Each number is 128 + 24 x the weight over the matrix's rms, rounded and kept within 0 to 255. Layers, rows and columns count from 0.

# layer 4 attention output (transposed), 128x64, rms 0.464, rows 7-41,71-105, columns 0-63
[[121 132 100 113 150 112 102 116 129 157 137 127 155 113  98  99 151 139 139 100  58 106 138 130 119 106 107 155  98 122 127  98 109 147 163 134 141 163 131 138 113 126 114 174 177 139 175 131  95 118 137 155 132 132 123 157 113 167 106 125 164 136 156  91]
 [129 111 120 140 119 118 112  85 145 116 165 140 144 107 142 162  95 113 116 106 132 140 170 177 145 150 138 122 150 155 137 128 133 126 121 170 134 103 175 156 129 128 119  99  85 145 142 144 169 110 118 112 123 109 119  99 146 122 152 134  92 135 177 141]
 [119 125 117  61 110  98 111 100 134 165 144 134 107 170 133 126 123 141 139 120 123 121 141 161 153 132 120 106 100 148 133 132 136 107 159 122 132 111 105 139 100 164  89 125  90 147 132 127 151 126 144 117 139 114 126 143 146 120 155 124 104 128 146 138]
 [ 96 135 152 142 134 136 126 131 145 124 137 117 130 187 139 141  93 117 125 114 119  79 138 114 150 110 144 112 141 170 177 149 152 132 136 137 122 104 125 157 133 120 100  97 139 126 108 163 146 146 130 153 164 125 126 144 112  98 114 118 144 144 126 151]
 [ 92 150 111 154 121 109 121 145 151 117 103 109 140 172 149 145 143  91 129 128 112 136 130 100 144 162 127 138 115 131 145 146 149 146 117 126 158 170 111 170 157 138 128 101  95 115 123 131 141 130 115 134 110  92 115 152 137  71 132 122  89 119 130 119]
 [ 91  93 115 120 137 121  83  99 129 153 122 118 128 142  90 127 181 125 113 112 180 136 143  92  87 174 132 128 175 113  97  85 118 147  44 120  80 117 127 151 142  83 146 136 173 100  97 127  83 124 155 114 130 149 111 146 101 131 126 148 146 137 100 106]
 [137  96 110 128 127 143  81 115 143 114 113 122 165  60 133 140 140 128 140 138 122 149 120  88  96 120 150 107 115 110  96 150 119 126 148 121 155 139 143 117 111 116 131 129 103 123 124  87 124 141 120 110 104 124 112 132 107 163 131 118 119 114 119 151]
 [112 153 127  91 111  87 146 130 105 179 137 156  71 195 140 121 111 132 146 126 138 121 125 149 173 119  98 114  92 149 118 118 121 119 104 135 134 110 112 130 122 149 117 145 152 136 120 127 144 126 142 138 160 138 136 138 147 140 122 152 120 123 136 136]
 [ 88 141 122 139 154 153 186 144 137 104 136  69 119 165 120 123 125 114  78  83 121 149 115 161 137 171  78 105 135 138 119 157 132  94 126 140 130 114  98 141 149 200 124 145 117 163 163 113 142 136 175 127 124 142 147 129 157 104 119 119 142 118 107 136]
 [144 121 132 140 104 145 114 141 125  94 119 138 153  91 120 178 131 108 158 152 146 118 135 111 118 133 181 131 129 118  89 135 159 123 118  88 101 101 124 106 138 127 135 117 109  97 120 133 136 111 123 108 127 100 136 116  94 118 158 130  88 107 128  98]
 [178 109 136 151 101 143 119 165 109 102 129 117 127  98 102 130 117 130 113 140 112 119 125 123 119 106 144 127 123 141  91 162 107  92 158 129 130 110 176 106 138 141 118 129 133 131  92 120 133  95  96 114 119 105 142 107 104 129 122 130 140 118 117  86]
 [138 140  87 135 110 147 142 144 133  71 126 106 147  99 108 118 148  69  59 116 112 112 142 121 126 140 112 151 142 126  94 135 139 130 117 149  86 122 127 125 111 148 138 152 133 141 141 126 125 105 124 149  95 144 120  92 141  95 147 138 126 133 122  86]
 [140  90 143 130 126  98 130 103 136 146 119 120 124 114 101 134 160 113 101 139 163 164 135 136 135 150  92 119 123 109 119 112 101 126  80 140 126 131 152 123 165  90 126 129 138  96 110 117 106 115 137 116  89 119 139 132 134 135 143 134  99 136 137 130]
 [135 140 102 130 106 126 143 120 112 118  98 160 155 120 145 163 141  74 141 162 153 120 151 134 129 141 131 140 118 114  99 149 136 153 101 105 109 153 117 148 153  98 119  93 126 112 122 130 132 128 111 137  70 124 155 124 124 132 121 132 110 143  94 139]
 [121 149 159 112  98 182 156 129 127 101 126 102  97 133 169 133 110 169 136  95  98 121 110 134 156  92 129 144 112 126 150 129 130  93 182 122 139 121 130 101  80 160 120 132 120 108 157 137 145 158 161 134 159 129 141 101 114 137 127  63 128 119  99 176]
 [103  92 121 128 106 109 153 108 160 117 137  98 113 144 145 167 162 120 130 113 177 130 151 130 156 139 165 149 143 125 101 127 156 147  91 128  87 152 105 151 133  92  92 119  83 112 105 108 125 147 146 148  87 100 149 121 107 139 151 121  92 137 133 165]
 [117 149 102 124 126 122 115  67 135 118 119 146 151  68 127 135 151 115 124 118 110 116 144 121  97 127 120 125 103 115  67 129 127 149 127 125 112 125 140  99 151 122 110 120 174 125 142  79 114 123 142 127  94 167 148 115 135 150 130 151 108 120 111 119]
 [124 124 104 112 136 145 118 137 135 104 148 106 161  73 103 122 134 125 123 112  88 109 149 142 116 116 148 144 154 105 133 141 114 126 152 124 113 122 172 104 114 118 132 135 155 127 157 143 127 133 129 131 113 108 124 123 132 118 139 117 141 139 147 107]
 [148 113 130 141 141 151 105 142 117 111 114 136 165  70 100 132 122 113 139 140 112 126 127  96 107 118 142 121 132 134 103 144 123 136 150 118 129 131 170  97 132 128 140 138 141 117 122 117 120 113 108 103 125  90 136 118  89 126 135 137 129 115 122 119]
 [100 131 126 160 118 111 133  86 142 123 151 151 106 104 160  86 123 144 143 100 132 167 133 146 139 130 104 154 118 137 131  84 138 133 124 174 145 145 132 106 142 127 116 140 134 137 137  86 146 150 132 159 142 138 139 130 137 152 140 149  97 106 171 163]
 [ 98 134  81 128 135  91 134 126 142 138 121 130 176 148 114 169 142  82  90 114 122  92 138 149 135 176 110 122 156 126  97 142 129 181  77  95  89 118  85 176 118 118 125 130 110 144 150 144 138 110 163 130 111 121 146 103 110 103 141 126 102 142 106 106]
 [115 132 105 132 114 143 115 140 142 118  85  88 153 108 127 168 147 139 121 123  85 116 112  96 141 129 144 124 100 134  86 125 138 158 138 116 112 143 110  96 121 146  84 132 101 144 156  93 114 153 146 123  95  84 140 157  92 172 139 123 111 114 114 167]
 [220 126 125 105 112 195 147 171 117 110 119 116 110  77 135 152 126 149 160 198 136  82  57  98 146 115 185 172 109 106 132 194 188 115 153  69 141 125  99  90 101 100 159 123 124 122 108 115  97 161 113 121 135 166 127 119 119 140 113 101 140 117  89  64]
 [136 153 120 122 129 146 118 149  92 124 129 117 109 147 101 109 117  96 155 161 157 110 144  89 115 108 132 130 149 146 127 115  95 120 142 143 121 109 159 117 143 138 162 124 150  89 125 139 150 102 106 120 145 162 147 166 149  67 129 168 157  97 130 110]
 [100 145 137 138 105 126 149 135 122 132  97 127 103 174 127 132 127 141 102 127 110 120  96  98 149 161 112 139 116 139 154 132 162 140 118 126 124 124  96 158 144 136 122 139 148 131 138 114 124 147 126 139 153 168 136 133 156 134 130 115 121  99 141 110]
 [174 170 182 157  91 101 149 134 130 112 124 127  97 120 153 137  79 169 147 169 120 130 106 133 156 119 140 122 158 117 160 141  91 115 146 136 149 108 152 122 184 105 116 106 134 114  65 148 145  96  94 138 134 124 133 149 104 124 135 163 157 135 123 154]
 [ 97 131 128 113 102 103 143 122 136 161 105 107 110 180 138 125 145 140  97 120 123 148 105 119 146 132  68 119  78 124 116 129 127 129 126 142 148 146 109 149 135 156 105 147 139 146 131  92 130 137 152 147 126 157 149 150 145 150 125 114 107 108 142 136]
 [ 95  49 128 155 184 115  90 141 134 127 138 170 122 119 129  98 100 127 132 113 192 155 104 103  70 135 127 131 154  98 167 124  97 151  87 127 109 128 118 179 151  99 148 130 112 121 166 137 110 116  92 126 126 123  96 134 167 133  85 130 141 119 139 150]
 [115 147 126 116 126 119 143 113 132 157 117 133 115 145 144 107 122 135 128 133 119 153 102 129 157 134  95 106  86 145 119 135 148 127 109 133 157 119  81 136 119 151 119 132 112 158 134  76 138 166 160 129 145 192 121 124 137 156 133 114 134  96 119 139]
 [ 96 158 147 123 133 101 131  95 139 152 154 128 108 156 149  92  83 145 138 116 147 131 171 146 120  89 126  92 119 120 144 114 116 107 143 144 140 112 148 129 115 142 100  84 138 147 126 131 160 147 140 126 136 160 120 136 147 152 122 115 178 152 128 200]
 [123 133 132 117 131  91 128  95 143 124 112 118 152 124  93 107 182 117  64 130 101 152 145 172 108 156  85 148 134 156 101 103 102 125 127 146 135 130 129 126 141 116 138 144 159 119 102 126 112 122 150 119 116 153 141  91 129 102 153 160  97 120 146 115]
 [129 151 137 115 105 147 144 123 128 133 137 105  87 174 156 117 118 178 109 104 119 124 124 127 162 112 136 130 130 139 138 118 133 115 158 140 134 118 114 130  85 160 122 129 125 151 138 126 147 161 159 137 160 171 114 115 143 152 126 100 145 126 123 148]
 [101 163 125  99 103 118 178 130 112 144 120 101  90 179 144 128 107 130  95 115  85 147 106 162 148 145  90 128 105 138 165 134 113 104 127 147 153 107 112 160 162 176 135 142 149 143 150 162 112 124 123 143 124 123 148 155 164 131 111 113 123 110 103 147]
 [147 130 150 154 119 161 118 194 119  88 120 125 136 101 125 159 120 127 141 147  87 135 121 157 125 128 136 159 117 121 103 135 120  90 160 105 123 118 146 111 165 146 124 125 119 127 139 151 118 110 129 110 113  93 141 135 120 153 126  95 139 127 120 108]
 [ 84 132 125 117 142  97 142 104 138 127 127 106 121 142 114  95 156 140 120 108 111 171 122 144 102 150 101 105 123 123 137  76 123 141  75 145 141 124  92 178 173 145 116 139 125 141 130 141 104 125 105 154 140 111  97 165 154 128 127 149 116 104 127 142]
 [148 135 118 121 105 109 138 131 114 131 114 111 127 135 109 117 141  89 148 147 136 129 154 117 115 136 127 100 134 142 123 148 129  97  93 144  94 122 158 123 135 122 135 161 139 146 144 104 150 120 149 138 143 145 132 156 184 126 101 158 136 145 131 124]
 [130 124 102 176 159 139 120 140 137 120  77  83 128 209 135 137 176 179  88 142 182 140 134 112  84  46 111 103  71 158  89 147 123 150 125 101 164 160  85 128 103  97 114 124 124  98 111 136  86 176 165 153 174 118 111  98 104 152 132 144 130 159 102 107]
 [118  88 124 176 148 125 135 133 102 127 104 139 122 174 151 133 164 135 109 149 157 125 121  96 108  96  97  70  95 157  90  92 114 145 217  98 122 104 111  91 120  91 128 151 125 106  80 185  94 150 160 143 152 141 124 129 134 103 119 151 127 137  99 164]
 [141 119 154 109 146  92 138 123 138 113 125 159 129 130 128 159 124 106 146  99 139  72 158 176 147 112 166 182 146 125 129 107  94 143 128 121 155 107 106  97  91 148 148  90 155 108 157 169 140 110 104 109 151 127 108  92 109 108 127 140 159 148 145 118]
 [121 140 142 132 154 163 104 112 132 115 129 153 153 144 132 130  87 131 112 126 171 123 143 118 111 132  96 113 128 154 120  91 109 169 109  92 108  86 119  97  99 126 135 131 136 100 130 157 151  96  88 100 145 103 125 114  84  99 152 116 113 119  65 104]
 [108  96 127 130 133 185 118 121 107 114 168 162 153  85 109 147 131 157 148 113 120 101 123 134 110 136 116 107 187 108 169 163 103 106  94 174  91 149 165  98 135 107 105 119 109 123 142  79 137 114 110  95 115 146 131 143 119 134 132 130 115 123 111 171]
 [137 141  91 143 100 157 144 130 116 142  97 126 146  74 106 108 182 119 141 148 153 159 104 162 119 202 143  96 123 125 165 163 126 105 128 159 147 126 166 164 100 123 129 157 121 152 126 130 131 144 148 139 100 115 138 188 115 125 105 129  98 134 133 157]
 [131 100 164 149 150 126 108 124 145 141 166 182 102 160 155 138  89 138 141 117 119 129  97  93 144  79  95 114 137 110  70  99 120 131 133 111 111  86  71  94 156 113 102 133 115 145 125 144 141 136 126 134 149 147 123 100 114 123 155 107 129  85 126 162]
 [120 165  95 121 158 121 125 150 110 134  92 112 131 124 162 127 102 170 122 136 114 100 172  78 164 128 152 121 155 127 133 159 103 114 153 122 106 147 145  91 126 151 205 105 171  93 119 168 128  76 100  90 145 148 112 101 140  98 129 112 146 148 186 100]
 [103 128 119 130 133 147 148 145 126 110 103  86 106 165 111 118 146 181 100 153 159 137 114 156  83 123  68 124 131 132 134 117 180 100 131 119 129 130 144 132 118  94  89 117 122 121 101 126 113 160 129 165 125 107 140 145  90 162  97 102 103 147  74 138]
 [138 123 127 111 101 129 160 114 141 114 158  79 121 174 143 116 180 174 103 135 154 146 128 155  94 117  90 140  94 116 158 109 147 111 150 151 130 152 131 152  90 152 137 121 133 121 117 151 126 174 172 170 131 109 134 167 157 112 147  99 103 145 110 151]
 [ 98 156 122  94 147 123 129 124 149 118 110  73 154 168 118 110 131 160 120 158 156 141 161 120 109  95 106 157 141 167 154 166 168 102  81 120 113 141 178 117 134 135 127 134 145 136 119  75 150  83 101 139 123 131 126 147 178 140 123  94 146 163 139 100]
 [120 161 153 119 108 150  99  80 116 143 164 145 141  79 119 159 145 125 171 175 127 153 129 121 101 175 106  96 132 158 145 175 110 108 106 143  99 119 118 172 139 131 105 147 128 104 114  80 151 148 156 130 119 115 134 151 108 121 155 126  65  94 126 114]
 [ 98 140 141  82  93 140 135  97 153  91 125 194 139  86 186 140 103 109 149 152 122 126 118 150  95 132 113 186 143 142  87 156 132 110  67 105 105 104 129 110 147 142 112 106 120 136 117  91 110  95 106 107 147 120 120 139  81 128 138  62 117 144 135 111]
 [140 151 170 140 137 107 141 166 128 173 124  79 120 122  88 132  66  94 124 106  98 141 170 124 161 141 128 132 132 107 117 139 144  98 121 128 177 150 152 133 135 132 113 104  93 112 137  93 171 144  86  84 122  87 147  82 127 147  99 176 130  94 145 120]
 [123 152 163 104 113 133 133 104  97 127 141 150 152  85 136 171 106 100 122 113  95 169 133 122 123 161 151  71 126 157  99 142 137 120 114 108  91 147 120  97 121 167 139 125 141 131 118 112 132 113 125 125 109 131 155 110  79  74 169 115  84  76 100 141]
 [ 89 107  88 108 119 145 136 138 158 123 104 179 153  93 169 122 115 119 160 125 116 114  59 160 122 101 122 195 128 111  76 162 152 122  82 109 158 125 119 145 112 140 125 104 124 139 104 109 121 140 154 118 140 133  84 108  95 132 134  98 165 171 157 104]
 [105 155 121 102 123  82 142 147 104 129  98  98 125 136  73 127 175  94 128 158 162 146 172 150  97 135 124 128 138 113 150 149 138 119 106 140 138 136 178 146 130 137 134 115 129 142 136 118 135 118 118 145 135 130 147 138 140 138  83 165 140 164 131 100]
 [150 141 113 103  77 121 148 141 117 116 114  91 105 152 117 106 177 163 109 191 174 129 115 139 106 144 116 141 114 116 166 132 148 121 113 129 142 115 140 157  95 117 121 150 137 129 116 138 108 138 178 146 128 125 137 178 136 131  73 134 115 149 114 126]
 [195 127 118 116 131 135 104 169 139 147 129  84 134 163 126 117 103 165 117 124 112 176 100 113 171 118 146 151 116 112  84 143 136 107 104 110 161 124 106 143 123 158 135 151 128 122 104 120 123 125 204 139 102 121 147 146 118  88 163 111 153 102 121  76]
 [110 130  86 133 148 111 113 119 112  83 104 159 129 133 114 130 115 107 119 106 160  65 181  80 135 124  88  68 171 165  98 188 138 121 114 150  77 107 114 124 148  79 139 152  99 130 129  95 127 122 120 122 118 147  98 108 119 146 111 127 144 100 128 124]
 [198 157 135 154  80 127  92 122 112 144  92 149 111 139 132 143  93 121 105 131 149 141 142 132  90 149 140 141 150  83  98 125 140 171 116 108 105  94 102 141  98 153 121 115 140 141 120 131 151 147 135 148 138 151 121  96 102  94 134  96 150 153 123 149]
 [118 107 142 147 103 136 146  97 130 113 158 129  95  71 134 145 132 112 176 125  85 148 120 162 121 143 129 144 108 128 182  57 142 135 167 158 109 116 134 152 161 112 119 104 129 133 123 162 108 148 105 178 121 131 130 172 145 129 135 125 125 124 127 166]
 [121 104 158 116 140  97 148  77 143 105 128 168 125 124  68 107 184 131 173  95 128 126 128 124 118 146 121 117 132 138 155  47  88 181 137 126 124 128  94 119 121 145 117 125 218 134 158 231 167 114 118  91 103 132  79 100 112 138 140  71  91 148 146 124]
 [164 122 178 142 136 135 116 114 141 140 156 147 117 146 161 144  74  93 143 126 128 126 149 138 163  96 130 143 135 115 108 105 135 177 120 105 131 102  71 131 122 134 168 145 146 135 148 132 152 104  95 128 108 145 126  89 139 119 163 122 164  85 131 131]
 [130 133 125 105 130 126 105 119 156 135 137 112 126 138 139 128 104 111 115  92 146  94 123 131 125 118 100 149  94 110 132 120 113 162 109 130 133 118  74 149 124 134 120 111 129 104 132 108 122 166 133 121 131  93 130  90 103 135 157 123 108 106 119 102]
 [144 132 154 117 123 140  96  99 155 155 145 146 128  89 145 146  70  99 181 125 115 132 132 123 162 130 144 119 129 153 102 145 122 125 105 104 109 112 108 124 108 129 129 149 134 126 129  84 196 111 105  84 109 136 130  93 131 102 194 123 116  81 149 102]
 [136 134 138 108  91 105 147 101 130 103 141 148  95  79 132 139 165 109 154 107  96 132 131 111 162 141 211 112 117 123 119 138 112  98 141 127 134 112 127 127 147 180 161 169 131 150 152 146  96 102 130 126 104 170 128 130 105 118 142 138 106 101 164 111]
 [155 113 120 156 152 155 120 139 137 139 126 159 150  89 165 131 101 104 143 156 115 142  98 120 172 124 124  91 125 145 108 159 100 143 143 138 138  83  93 115 111 134 151 152 133 134 125 144  99 107 178 140 100 131 100 132 127  93 160 107 164  75 169 156]
 [120 132 102 112 168 104 136 150 134 169  94 162 157  99 145 141 124  86 151  96 108 124 105 185 154 109 172 151 139  98 112 141  96 131 162 113 153 141 143 103  88 157 146 109 110 150 134 125 123 118  80 108 136 117 133  94 111 132  96 124 156 152 164 121]
 [ 82 117 122 103 117 150 132 123 126  83 145 170 164  98 151  79 116 117 135 121 133  96 123 106 157 168  89 163 145 140 105 171 148 173 113 147 144 124 144 154 124 147 152 108 101 135 107 120 139  90 186 119 107 148  85 155 153 101 175 119 146 134 154 143]
 [149 113 143 150 160 128 141 127 114 168 135 125 136 124 112 135  79  91 122  44 100 129 144 130 162 118 127 103 132 110 120 108 128 147 172 145 135 155 133 122 121 150 138 124 102 143 147 112 150 151  83 115 105 118 116  85 147 118 147 129 142 107 160 174]
 [124 149 141 154 138 116 134 122 126 110 144 148 116 128 129 130  81 108 131 150 144 115 188  78 121 131 106 132 128 107  88 176  92 145 130 110 130 101  96 117 154 116 146 104 144  72 138 149 134 118 133  95 187 158  89  48 129 153 153 157 134 140 148 131]
 [110 143 128 125 110 156 113 146 152 120 101  83  98 162 119  91 134 154 115 173 155 138 159 157  80 121  75 123 132 120 125 124 164 110  91 145 139 151 163 152 128 119 122 104 123  84 137 140 146 172 105 164 170  93 155 145 135 138 101 133 102 138 114 112]
 [110 125 129 123 124 115 127 147 109 129 128 145 129  89 186 122 108 130 121 165 149 133 106 105 120 151 136 144 135 122  95 195  94 124 136 107 127 103 135  64 155 156 184 149 148 131 126 115 102  56 139 117  90 177 125 128 107 104 141 141 120 150 119 117]]
# layer 4 attention value, 64x64, rms 0.52, rows 8-42, columns 0-63
[[124 114 175 124 113 113 127 123 176 153 129 166 155 105 139 126 154  87  80 173 108 112 154 135 142  98 131 127 146 126 128 126 187 193 140  47 120 118  66 121  91 114 106 178 154 128 126 116 107 127 156 155 145 132 190 133 145  77  78 111 109 130  98 132]
 [122 121 158 154  88 139 147 123 145 130 101 172 143 145 150 128 132  70 108 130  80 123 170 164  81 123 135 159 156  86 120 120 159 149 120 110  87 114 106 107 117 127 118 150 165 135 123  90 127 118 175 121 142 122 159 128 107  83  93 137 123  88 137 158]
 [133 106 140 132  73 154 127 130 113 166 144 177 117 110 124 106  88 151 132 134 164 137 159 158  98 132 133  95 134 148 138 127 130 111  91 145  94 148 111 142 113  85 165 164 153 147 134 123 114 120  89 116 148 140 114 153 156 155 121 127 112 122 125 131]
 [118 127 131 116 132 134 173 170 129 133  82 124 112 101 119 161 141 133 113 127 124 139 145 160 120 105 134 116 162 112 109 145 142 103 138 139 122 139 142 131 126 153 145 164 160 121 159 167 117 106 131 109 106 125 177 150 110 122  64  88 134 134 110 121]
 [179 113 126 140 155 138 170 155 159 111 121  95  97 113 130 106 135 165 154  67 171 122 113 127 132 112 133 116  98 103 137 176 143 113 166 136 176 164 106 106 127 116  81  75 109 142 132 134 179 191  98 118  81 102  66 163 147 154 124  85 152 105 148 119]
 [158 111  91 121 163 120 110 137 146 124 161  72 119 115 157 127 141 126 137 116 114 114 119 139 132 155 128 190 133 118 127 107 122 147 141 119 119 140  70  90 131 158  99 134 136 123 162 128 137 123 131 138 110  94 105 153 116 121 125 174 142  95 171  78]
 [128 134 143 128 126 123 144 115 129 111 112 122 134 138 142 116  98 118 131 123  95 143 170 172  96 114 136 117 128 129 158 150 118 111 162 141 120 115 151 123 114  97 136 100 131 127  95  92 122 125 153 119 117 163 143  81 102 131 139  90 143 141 106 185]
 [136 125 152 114 102 149 136 132 103 116  78 222 105 174 142 112 154 119 123 130 123  99 103  94  66 133 146 145 137 138 159 114 128 110  81 130 151 135 189 163 140 139 114 164 150 101 139 152  98 153 107 107 136 129 151 160 161 149 112 137 110 180 111 104]
 [119 113 158 110 155 138 140  96 137 131 107 129 141 110 127 141 143 124  87 118 114 145 130 156 171 105  99 113 140 106  97 120 128 152 158 110 146 141 137 146 140 169 118 194 110 128 136 123 121 108 137 145 100 114 132 182 129  91 118 133 119 128 135 165]
 [126 150 135  92 129 119 134  86 122 137 118 172 166  74 163 152 110 111  97 126 104 100 119 164 143 143 162 112 145 153 112 115 152 158 140 112 127 122 158 149 145 156 138 149 117  81 123 163 128 116 119 126 145 131 106 133 150 115 120 159 127  99 151 136]
 [119 159 170  91 151  80 155 109 115 142 102 171 138 162  94 169 133 134 124 128 124 140 131  73 154 126  98 110 103 133 125 104 129 116 153  96 125 144 143 158 167 128 124 110 134  96 124 162 101 117 118  98 118 121 133 135 146 131 127 116 103 148 120 129]
 [153 139 106 145 105  89 101 136 152 101 136  83  89 117 124 146 113 126 139 112 135  80 133  93 177 136 157 146  98 136 104 164 124 116 177 123 150 121 122  96 137 153 121 107 117  95 130 143 167 155 136 118  86 167 123 112 104 149 111 127 171 116 144 111]
 [155 117 119 128 138  71 121 130 119 159 140 117 113 127  68 139 125 165 110  72 171 173 111 131 142 110 123  94 135 133 141 116  99  99 161 134 156 108 124 126 113 109 137 139 133 100 117 166 137 101 128 148 115 148 142 121 102 141 144 152 118 114 127 139]
 [ 86 108 118 145 143 181 114 118 104  91 120 115 147 169 113 115  95 135 150 149 162 137  87 106 107 118 105 157  95 169 104 137  69 137  90 142 125 137 141 119 136 121 160 150 185 116 141 115 103 157 146 124 146 153 134 157 182 100 149 139 121 213 132 129]
 [117 135 120 193 129 121 191 103 117 158 129 130 109 120 126 120 101 144 105 111 145 112 100  98 112 101 147 158 111 127  84 131 103  85 146 143 154 154 128  92 124 156 124 136 149 102 124 149 167 147 148 104 129  86  91 117  99 133 108 115 156 152 131 103]
 [169 110 152  97 157  80  97 117 165 139 160 110 120 135 133 104 144 162 119  66 131 159 126 144 151 120  96 112 121 129 153 101 112 140 132 151 140  86  95 113 103  83 124 132 111 132 110 154 135  87 116 115 165 113 157 117 152 141 136 164 142 118 117 152]
 [133 148 119 118 144 121 108 126 113 107 122 163 136 153 105 138 129 122 126 148 165 118 138  76 123 145  97 150 120 118 112 109 127 141 147 111 108 122 101 100 134 116 127 137 123 157 107 112 101  99 105 113 155 150 144 154 121 131 149 131 123 121 151 113]
 [108 125 130  95 143 120 127 124 154 123 124 136 135 119 162 165 125 112 117 153 114 124 121 151 148 144 147 125 112 115 118  91 163 137 131  97 114 111 132 140 134 154 116 157 107 121 139 110 133  99  91 146 140 129 142 169 140 111 144 155 127  99 146 148]
 [ 95 146 161 119 145 141 129 119 130 134 123  90 144 149 171 144 124 153 137 157  78  95 132 125 109 147 152 110  98 147  98 125  91 171 127  79 123  94 141 119  89 119 112 108 127 116 127 102 138 117 109  74 152  79 130  82 120 129 129 107 115 155  94 144]
 [150 101 120 137 136  89 109 148 118  97 128 133 101 148 121 131 123 141  96 167 157 168 154  77 150  95 128 112 130  86 137 129 170 132 143 131 152 165 145 105 126  88  78 154 124 152 128 160 127 129 158 139 107 133 153 147 112 124 122  71 113 132 153 106]
 [102  98 114 135 179 114 166 117 150 140 111 126 140 132 171 136 128 163 109 147 120 179 104 122 109 190 121 128  86 159 100 112 158 128 110 141 171 131 159 107 128 134 147 173 148 110 160 113  93 109 125 143 151 135 148 133  74 135  73 109 151 117 131 133]
 [107 138 140 132 132 152  97  92 114 160 145 106 130  90  86 132 124 111  89 110 127 134 101 146 100 122  92  81 152 156 131 104  94 115 103 216 129 145 143 158 198 182 165  96  98 129 146 138 129 130 148 175 130 115 111 171  85 143 173 168 150  81 149 130]
 [152 138 126 126 103  93 117 158 117 150 118 153  89  79 180 126  99 100 172 162  84 116 199 179 145 157 118 115 141 107 143 193 116  45 136 169 127 106 117 154 113 131 157 103  99 147  76 137  83 120 134 118 119 152  95 138 132 178 108 144 135 110 127 104]
 [ 84 134 150 122 146 124 137 126 113 125 155 149 110 138 136 149 108 134 124 138 134 160 139 161 124 111 130  77 105 162 125 150 121  97 119 176 124 111 137 133 140 134 159 123 113 112 137 119 134 119 118 137 112 108 140 106 114 141 115  86 137 133 108 118]
 [113 119 107 118  93 121 110 107  96 141 151 112 121  86 159 123 128 114 137 143 141 116  90 148 175 112 132  85 136 171 117 130 155 148 142 129 108 115 148 160 109 120 156 154 128 107 137 145 156 100 146 106 129 203 124 103 145 139 118 121 136 136 133 107]
 [121 152 119 131 133  99 126 138 133 116 152 110  94 159 139 135  85 141 144 110 115 135 144 120 130 120 144 143  81 161 136 153 100  99 123 176 134 134 123  93 129 132 130  92 139  87 161 143 128 144 145  83  98 145 119  87 145 148 112 113 154 137 103 132]
 [134 118  94 179 121 105 110 144 112 124 159 103 115 116  97 111 127 144 153 153 144  68 140 143 141 142 148 156 125 102 148 111 120 120 114 130 176 130  76  99 131 145 136 105  83 142 118 135 151 137 103 146 123  98  91  89  89 168 175 116 109 113 136 100]
 [107 123 150 122 112 122 116 142 133 129 165  85 109 125 192 128 132 125 112 107  83 135 139 137  76 137 147 143 120 168 183 122  93 127 123 150 111 128 103 117 122 118 125 124 140 104 124 112 169 123 129 121 115  96 142 125 102 127 121 138 113 134 133 110]
 [153  98 103 123  89 161 116 127 110 149 145 153 125 134 132  86 145 129 168  76 152 132 156 126 116 111 100 172 140 150 166 115 102 127 116 123 106 128  76  99  90  72 124 136 160 128 128  84 134 116 126 113 162 117 100  96 128 141 135 161 118 148 138 117]
 [168 163 118 120 138  55  96 140 122 124 149 136 107 137 159 132 127 145 144  83 119 125  81 120 140 124 151 138 115  82 121 167 114 155 128 123 115 113 148 138 123  92 141 101 119 158 103 174 131  84  88  99 135  99 161  98 158 148 122 146 143 112 152 114]
 [112 109 103 149 131 162 142 102 113 134 132 131 146 130 145  98 124 128 150 128 140 131 118 124  99 132 106 151 121 167 128 159  93 118  95 166 127 155 133 115 133  96 128 115 164 116 129 131 121 162 159 116 144  98  85 104 135 117 114 122 129 173 145 108]
 [160 124 143 143 109 136  96 148 133  82  89 172 120 150 133  98 121 106 130 147 170 128 114 131  99 133 139 103 111 141 144 148 122 115  90 119 133 129 158 121 119 120 168 148 135 144  97 138  96 116 127 137 122 237 195 110 155 130 106 122 106 149 106  93]
 [128 145 129  71 123 143 145 115 126  86 109 153 151 122 117 117 134 134  89 140 131 142 103 130 147 122 112 109 155 130 101 136 120 195 145 131 152 115 153 137 132 161 157 160 130 103 150 135 100 137 132 142 102 168 172 178 135  90 129 146 107 126 134 146]
 [129 133 121 194 133 121 150 124 139 117 121 161  92 167 121 133 160 143 115  72 143 129  90 115 105 148 155 155 121 117 156 125 121 110 136 107 118  91 110 139 136 145 135 145 138 166 116 135 150 115  72  68 105 140 134  99 100 144 142 102  83 120 112  85]
 [ 74  95 152 127 181 162 137 146 162 114 122 116  88 102 124 140 116 146 113 127 117 162  86 165 146 162 120 128 100 156 103 140 140 116 137 192 133 138 146 139 156 163 163 142 121 125 142 121 133 133 153 130 121 128 131 160 112  87  99 107 115 156 130 119]]